python train.py --rope_theta=10000.0 --rope_fraction=1.0 --init="trunc" --optimizer="soap_variant" --learning_rate=0.00561 --decay_shape="linear"
Each number is 128 + 32 x the weight over its row's rms, rounded and kept within 0 to 255. Layers, rows and columns count from 0. Numbers have three digits each. The size before them is the row's rms in percent of the matrix's.

# down: layer 10 MLP down (transposed), 1024x256, rms 0.143, rows 258-282, columns 128-255
# up: layer 10 MLP up, 1024x256, rms 0.14, rows 259-282, columns 128-255
down258 099:114127088146181097156154169110132113118161109142202134109124167105100119144108170170178023090139123133114135097235141085116109137123134127109111130112136130114118124137164192106111170124157166129162091153133156145144157168163171144155120127148137114155050139105132140074159137112138135075122157102104167182154092138158145131118183138151081100139124100100106063062171101192181136084187
up259 100:115124154122152173110093104129118191103130112197184134097104163142209209174118117116099130123146138157118207097099114124177123101124116166167125122137114132068110131154167084179134112131186130122150130158135162079090090110137159121157183107151131118159152076162099129098090083135108144177084130126121062148125186110122137170131121070074155170171125097142124175136134071116166141062135
down259 112:174169096149145127120125097156087160052164112132116190154201120119118096040115122085111157128126088096204157130137124135146098114153133104160075136161100133150172135129180151150088079157111153147093141096181147174145121151164181157098121123130113142116114128115167179142136105070144131083144099140077081104170100105120105156115097151156104124143075082117099110134102112071135103110149
up260 106:102148146162110075165101094091103113103023162125096088067149232159103109098151157117121143117124116101139119087036083113115165076123148170145117103162158086113153131101128099071199120070119097150142079137138115124186145156137102094141153150162129163114120171082144112112119135164137181134150133108106067157110146117178094153144159126134116135169143120177152133123111132125072156138125
down260 108:109094097195067119133098146148142116174122126117122063116153153138161151096185143106108105114197192134089114153137122125151149132190118133126114074125102143163175122113111130136122157116099115184109090117139105116149133152157099120144091126111165103125092199118133099101136108133138131118177132107125119132102105131109142106103128195131110115114184154177212154185142151112144104142095
up261 098:196079064077100134096096107134098137151170150130105157109102159098125091217089117111124136124054123169099130166154116116087090150142155114147135106143176135103168137109100122093128154159055167133159109106121143175107144104102057131146091088140179149085114083119136120126096141131179135129100137120041125140112170211160187135107165143089108088148104125126114093122135147087193105099145
down261 094:118096186153080137099148111119194137115096149181133093135073122096088042112092147141096117114165101158109118085110147164166134103092091124075175131147076118167115147174209090110151156086135122110097145153148154140126123162035113145151143117111089123139114171148181140143085149086160096144170117074103140150220065109148146108113151107120161106120210143168109165090095132144094124189088
up262 100:157192090149112200150070135154152098165139186133156112178120124143101115107154090182127099162168116148056150144176098116122125123096105144116095087141083119070085155142121169104139121100167127157146131177138106136124189089112064173151124110122088163158160152172161106143113068101113125102174135102167144122109175115098095106167089060115191115139152105147091114139178139096125155142138
down262 105:080100149119111155170158149139098159111150172102095153149143105110168140166125157061128116159142135103108101121130114136108138084084134148122149139120139105129150143118108085160094160101105134117140192071150154105130087172100179090136156101139128090160166065139162097128138126112130128121125167151086131122088174112015117139139129142154077154063095128077179125123063112088198113130142
up263 102:173177142106125084106156171089133137184150130119166126099125130067130166100176159105108135120064165091075123134154114091130191150086147135139183100164123161160119125195133131117113132188150123195146138140097079115094103136178117139111146134147171089122145142155131081158164099173153136134139139097096112134106134131151081154151117149140100121141138100100159192103049133131205129137064
down263 099:145044163143078094127138167154082088125083134132228134125123124097134062142151173137109125117157062148153154149160139114097104093180133077121095113119108175069109149157125135122131123125079132113101115190153131154094193082108069121140150117075064140160188121133151133090121155111138079123130123163143174102145113153069158102109161094146039111122164146123154192167120127121141125103132
up264 096:108159084152145131139036092123133096159074137158154157101104095075123114153129124122113125149131134086110119155106157168108159060186161096114183098095137066098142164134209138165105154086134167123117111189169175126164158073174141141146101177161148146109202115142160126089087112148105128159084185129107122168204168195185067087113102099127174151115157157153103146126134147111144125129187
down264 098:111069128104121111127170062076183118118165090109139113167113102133135077163094110172150137121118110110191153169155106106121227146129127075156104157136176099097121191099128159146117107178124110135114126126137077109160101119201093125110166089090136174153151102074199104156086151098162169124197103153147182190120142105101091089122165141136147136109149188148201116096123147093123122145160
up265 101:134108170114136158086185163133097108135109151213098133162124128168140151072149137064143145092128140133115126097135109158163015101092142114118073142131120096162113144076141114130097098114190164081179149164138105153163157185138114064111127134103142169124123140122114132115124132074111091131187128171137168106120096121086116090081104182106145106144124083141142096118107100079121113149126
down265 106:116133131165139114125101149112088144098171075089150147123092152147095131105123160093174155110144104125194047141112136073100132094106108183130105136096156135127117121090094159144145148148153089107096132161117148072159140087159108081158135142144132117148087110146150080099123107055160109154109137132110117134049107168097166148114150136143090135148123139169095125119082072109164128105164
up266 103:126099053089103087133048141131128082109141106149126076134080168099185182104104133083101135082132096137136152073165137163127104165120079150073141146155129170119171165090079115112120145199142066167107135102144109088135147220129130108099133153098103104147147129118083167132164149140120126158130118074097108145149136129095142077092147145140178135105129096120125102176061135186160073168093
down266 110:124095086167096216124171115090108206139165143133146160131154106096155128133177121100160103104110093113090148158130125067150158139153180160154091161119129118201083124156110141144141122185092151146162167128024145091119169157114100098133134153126164100106152111098175162187094125201080114136110131149131153172095121112144097135115166176101142137150112159114143075139104152144109105140092
up267 101:182076115088171164116150187068102203195164088146142117125104089145183120173171099094092120156114112126117100172117113122109145228084089118178126106067132070135113184154138069143085159127165084125143078126147125141104133156111201134055119057165110119183188157132089120031119103103118106108117119118150113198110095137159143104121135117140129143115163171140159128111142091179136130161133
down267 098:081125086197142135157131094142129135181061110159121107138151120117149141074127155162127168113184124109145123143147195107119093118144205202153119174199083136131128084096091120123115096128159163171092197112135166147136170162184195179119116101168138165114151122140126096087158091084152144116105121097138133094116113148127089110157211133126124128093071069113114060153078075108159139152128
up268 106:105157146161093120095137172125139146122135174132116087148166189115156117141145107113146157118093080157097185102145127150141105088088105123160181193124071120173105093161112150125142135160115187103120111115087138123073081123185131119164152072144136109148104166139140092158097147069118137111141137126140125188070160168172138168068136118157073140121191125146109173094111101132129080095150
down268 109:136165126127109117172078123053075093150142118108108159093143125146145086073093115144094160074075163114168053179182106125164140114077139166089184079132088113155111117127112113145108146100116161049162105121210090115084068141196143160098176126072113133184147084161138074105148140112138110106110122100143135119101092082122139138132106111077064148132123169113151112105118142105155170084134
up269 104:163150161123164183077145083168164093108108156158145131132141115124164168162167142107084120111063123102121163128111155151208138134033081116196166075156123108110057158093124146155124112133118113064132137145209121104176106132152070145114101090115176157149074083133103165109176152117148129122143145091146166135134149063130190113155128161134149164137102092140160092163125158057092174073131
down269 105:107154100185114125092144125150134107108098133159205130114146169123152089160126151125090130199146162086150135213167097170068121168083108114155117074129167159118098149176126111124139151139109125141160169123131144129154165138093163117185157175134148126112124149127170122023120137088170060137156106120115136051118143138108080177133185176095125115106135128147120132197129117105080184098088
up270 111:105139188105077117117154153121165119112103152153051057129090134113115113130154124085138126138092090141123159226163096131136120122125127151127129132147076170065124111114132127077166114028109125146117104070148118151073133134126128175148159109081132199171090121040146175150137069119135119127150129106063125159087103136101162148149126082141136156075179085127105096137099146137135074119134
down270 108:125125115142112151148089134175139202134091161144094115129157095146159119100122124100144173098109128127127132152148104111040129077145130160110112104090149161183060116086054187170141128225236085137157153059140204180158140120153090131152110137147130107138122154104103146132119147084109113102151080125124145174170136136131105118122118131127106063092105134130084129146208129147095120141126
up271 100:141087140139112135170092144139099178133196162135183124141139172096125182074142165106192091163139122124127129097163126150152178135158077149125132131057171206085135093167140081107148155114093113164148039103085161115106100104086169115123119128115145149105063140097101135124178169113144118083138178101161122177072146109144195089125131162139188144131106146124146187179192159083108187135146
down271 101:137154102076124079159119135111170112132108081087098113124093110138043115070133099158135135178108135133191177112143176121141041176144129182127150166121122144147097173067160124145115130120115140172127152156142087175130155131092111059107102119119108147084162167153180118148140139152145173152181087119147227126098126098119103052131109100130196099126122071115107074094116086129075113125132
up272 102:139175117131080108111102154139111089163136102167130112125153153131176151145110128145145175097104127135114083162146114097155121113128076141118119175148152177166173149152143097101037137080088125114130147135057134076130157105134132127142174117202137118116201141128197112141132148101126109155086129136131115121131165091087027105121137142148036142158172189115063106187096179114131140155151
down272 106:163124114105091092098127091081181129112186076185081109138101119160157164098107190076115168143112086172129132130079176099173177109068166155104163132126183016138212140141159141100096080124130081072163099116123174129144151112103101191171105131165128128111191131128145180173125139143159096113103106155138114118147103135129115085151158140079140127140191176100131148144098137091172191143172
up273 110:114094116123142129131152145125098136103114109123133117122153153188136173132126156128055116153181080122149108059187120084113135089046112130173092070100068111193125178130146078127131113146198173144157107131154151146134191131163151144131116113099137086115133082149146160173132126075145139147150186088169154120098117120073150115142139034115121129138085142088140123134112097144128101139151
down273 112:124121098109090118173201109146174212171175084151158098158158156138110148106101121139123125122099122199151161087105102123112141136136147126086101161086123104096149135064133146163126137187120123126142099178157145145164101161116081155132105088140135139113145088153102129111079140181079136051145115136150114159147162153054186119040121111184093084120150109177120139120152124090130152190101
up274 107:124079139104109139153093129117122143146091170093063139077159190238125099106176120146161195129120081125161104139144099089082162185185121090104148217167131157146131149098193102077089160110093115150113145153077147143086122158134097113106163109135116143161078144151161150161142101154158171121107095142087148099107108143146092120114142141111124122075119129167083142067130094119073068114097
down274 098:100117130080166160089144144140160096138123119159138169126126166149080132160120106082185101159120152138137155131137091104146105164161121157156100136093130124103133136111161141124166129169133081201101125117117072135134088119119146127139082118101095128114059111129170112094159134123165096075145145088035138155132165133098200081132145106147091125126158146108153085170142090141140200180098
up275 100:110085105198169172165086102124066145114120132105095165067149083152169160139143135145137098226155149128122089176133199144153078140053127109125146116122125125129099162150166099102135149162098091132168131088138081180122112135123151118187122118167095143110084138113178121134199083181095132137136109135104131148097102066129121121126140155187111099191177155085135086124102092087126094112107
down275 102:145124146118149141132096131061170130086109147149089132127139094125099126105075119122120079110105092116140126129078077083164208132114120136153096129085113137103112163120128132093125119166108112180094179136140125176192165125141159202137049153216130133149084158123115101144141148148132114051135087165131160160183169135118195098143143170124111123121162176104149095137112121119153115130004
up276 104:207123110117131045163126090169146123118173096081135138142097100121146101155169146122099131079059110145105178144119085139080130200087172133166130140111128185135088088102102058106094164111111121145110083139121152098115118103107146183130093158072173150150159091104115170145125135119086155150114132102093167098074135117091110124113146164135182194177138154119127112115150124129071129130146
down276 100:117091122189155150171131113125131130144154163111109103104177139118112178103084123103162119125163166115117167115119160130142172080151088138112104049166165110172108138153108167093139131107111143163167119043153094152110101152077150110144157122074126149109074153078107134193130077131163092060124125176092135167110124129138105107155122059130095093132090084157145171130152098135149121112147
up277 097:133136147094125109215112131113106112135127157148089149128103107134171086138123090118095141097118081112112156155130117140105142150104170093131127132135131153130098151132099135128117168132160186134136057133052148149152177131125072155084177196134101095128145119141127066147121093153102119172131149134134108079176180038189144075102149146181086165188154107074158185087082064139169132066122
down277 100:162111078190102117109144148114122118129140079163119074126121105173105135092110108146155144182107109120122097149107082140169156144174166139162114136160193176152124154120115163133124150115140206074114091139127148134160071074133090124202165090124149058222110144129194155113080084069116142145099098139134116129123116163135103122137143163083098165093182128134111164073136163098156116166135
up278 106:171125096157122148123116134148152081115107152164072122102135163132110137126152164125160087105100139128137092176109144144118125153075101107108068153124123150083164077140091116110138135107188069077127118107104123160175105112111148111203052112131153146088089168171140171194122126189139122151139190120170152089150126164172090102164135152107089131122151096112149136128167148119090091167134
down278 107:095118171144138106102111097110116159108155055155135165085105111091147170172102087157129098192121094126136129149173179109162105114167152147151189176143159077128131108074191188112103132102086171130125116096135153152102144110121150119107109125141133132114189107142119114122149108121100155115149112185098133148123136117145099153083066073155182086101102097104058088108168154154144115081115
up279 103:132122144102072115153116103095153096217147120113128186079134141156109099128107093142078136119064058148112139100042109154204128136131141095115192201143123124135158178120097104077053102138169152131121102161101130123114102122148114127120126106142148162094097164108173095113127099141118155101145143136119129174100149137179088161133172102162099117158056151176079061112133118167095133138137
down279 102:082128126125181181132115159124114115145129147112206150107148126066163126167102105129143128182123146136168171123140034112116143123084081156164130021145157129119147046138077154035158215095148085132162146065130151107096115122150106150115110134120090145161179170102127086116162109062092101180129134200126169165102097075079087114115095152118107113135152134173145132113099115100149101169150
up280 103:115126160133128103145212099112149102141120100156094135122111138142135119154136153111149195097137153076201150083133102109092086103164121048152136111075108107122079154110123098112090106147101150122106141146145123118115137174107179086118065130132078172148141125214146124113118118125109178101120103128114118126098073105126080185147114161131115111121202073133198066097142124134119124156113
down280 100:149111132118102147124118116073122139105141208098139152140093129108118142159135139120099105146099153138096071116157124097145139077055151163109113109170193096130177132084145087124119130182110150145078111122129127138102152149128106124073117153133144068137094133055096117083146085168113090150115127120143166152153140092153204145092149130148136113059077184159062129103109082119159148107163
up281 102:120169183224165145091131115103101146145115155127153175101085100084089126126153166136048124170134108110190102162112153144105143158104129149096041097113137133153126174156123096116130190162137131111133116151167141128123186109123137136158111141158167144122102164122153173095110094117083177110138069049110116169130176125077176100124121089184106099109099159189177085114094132095071127180199
down281 104:115073175124136137144131144128094084086149108111106068140066178143150182110125138126140130097105128097071149121154126114154155129137101151144167167124148099131163127121180149122192114118059114158143147111058131131170094082089087095112181143154137075133075077155154145085086105098186125109098119119118192158114123181147140152118168157132047149115122179118123071150114125145083196083173
up282 099:151173095126110132079072142159128163173163120120105136186087048159121133069096113087159082112131087133087136138114064064162185118130135139159116171111116143147109095131138099143173082156171173159125118150169168107128167184119148110179083176090198189136108141135124113154154158141138131089165148186140129157156108135086161161162156077116159066122125100119081095112139094130164124063142
down282 102:143151107118156118148160138090114088095135149111151141141095156115095123150161188119065061140104135139151125127103107161118118153111082116130138158123178181096098116091155080141162038049159122152119144126145087141126146131105143165106144128168111097109154097104154115125086162157134174141152207092139126160059143132136127137123080109151132177174130109147168127191153122187069151176124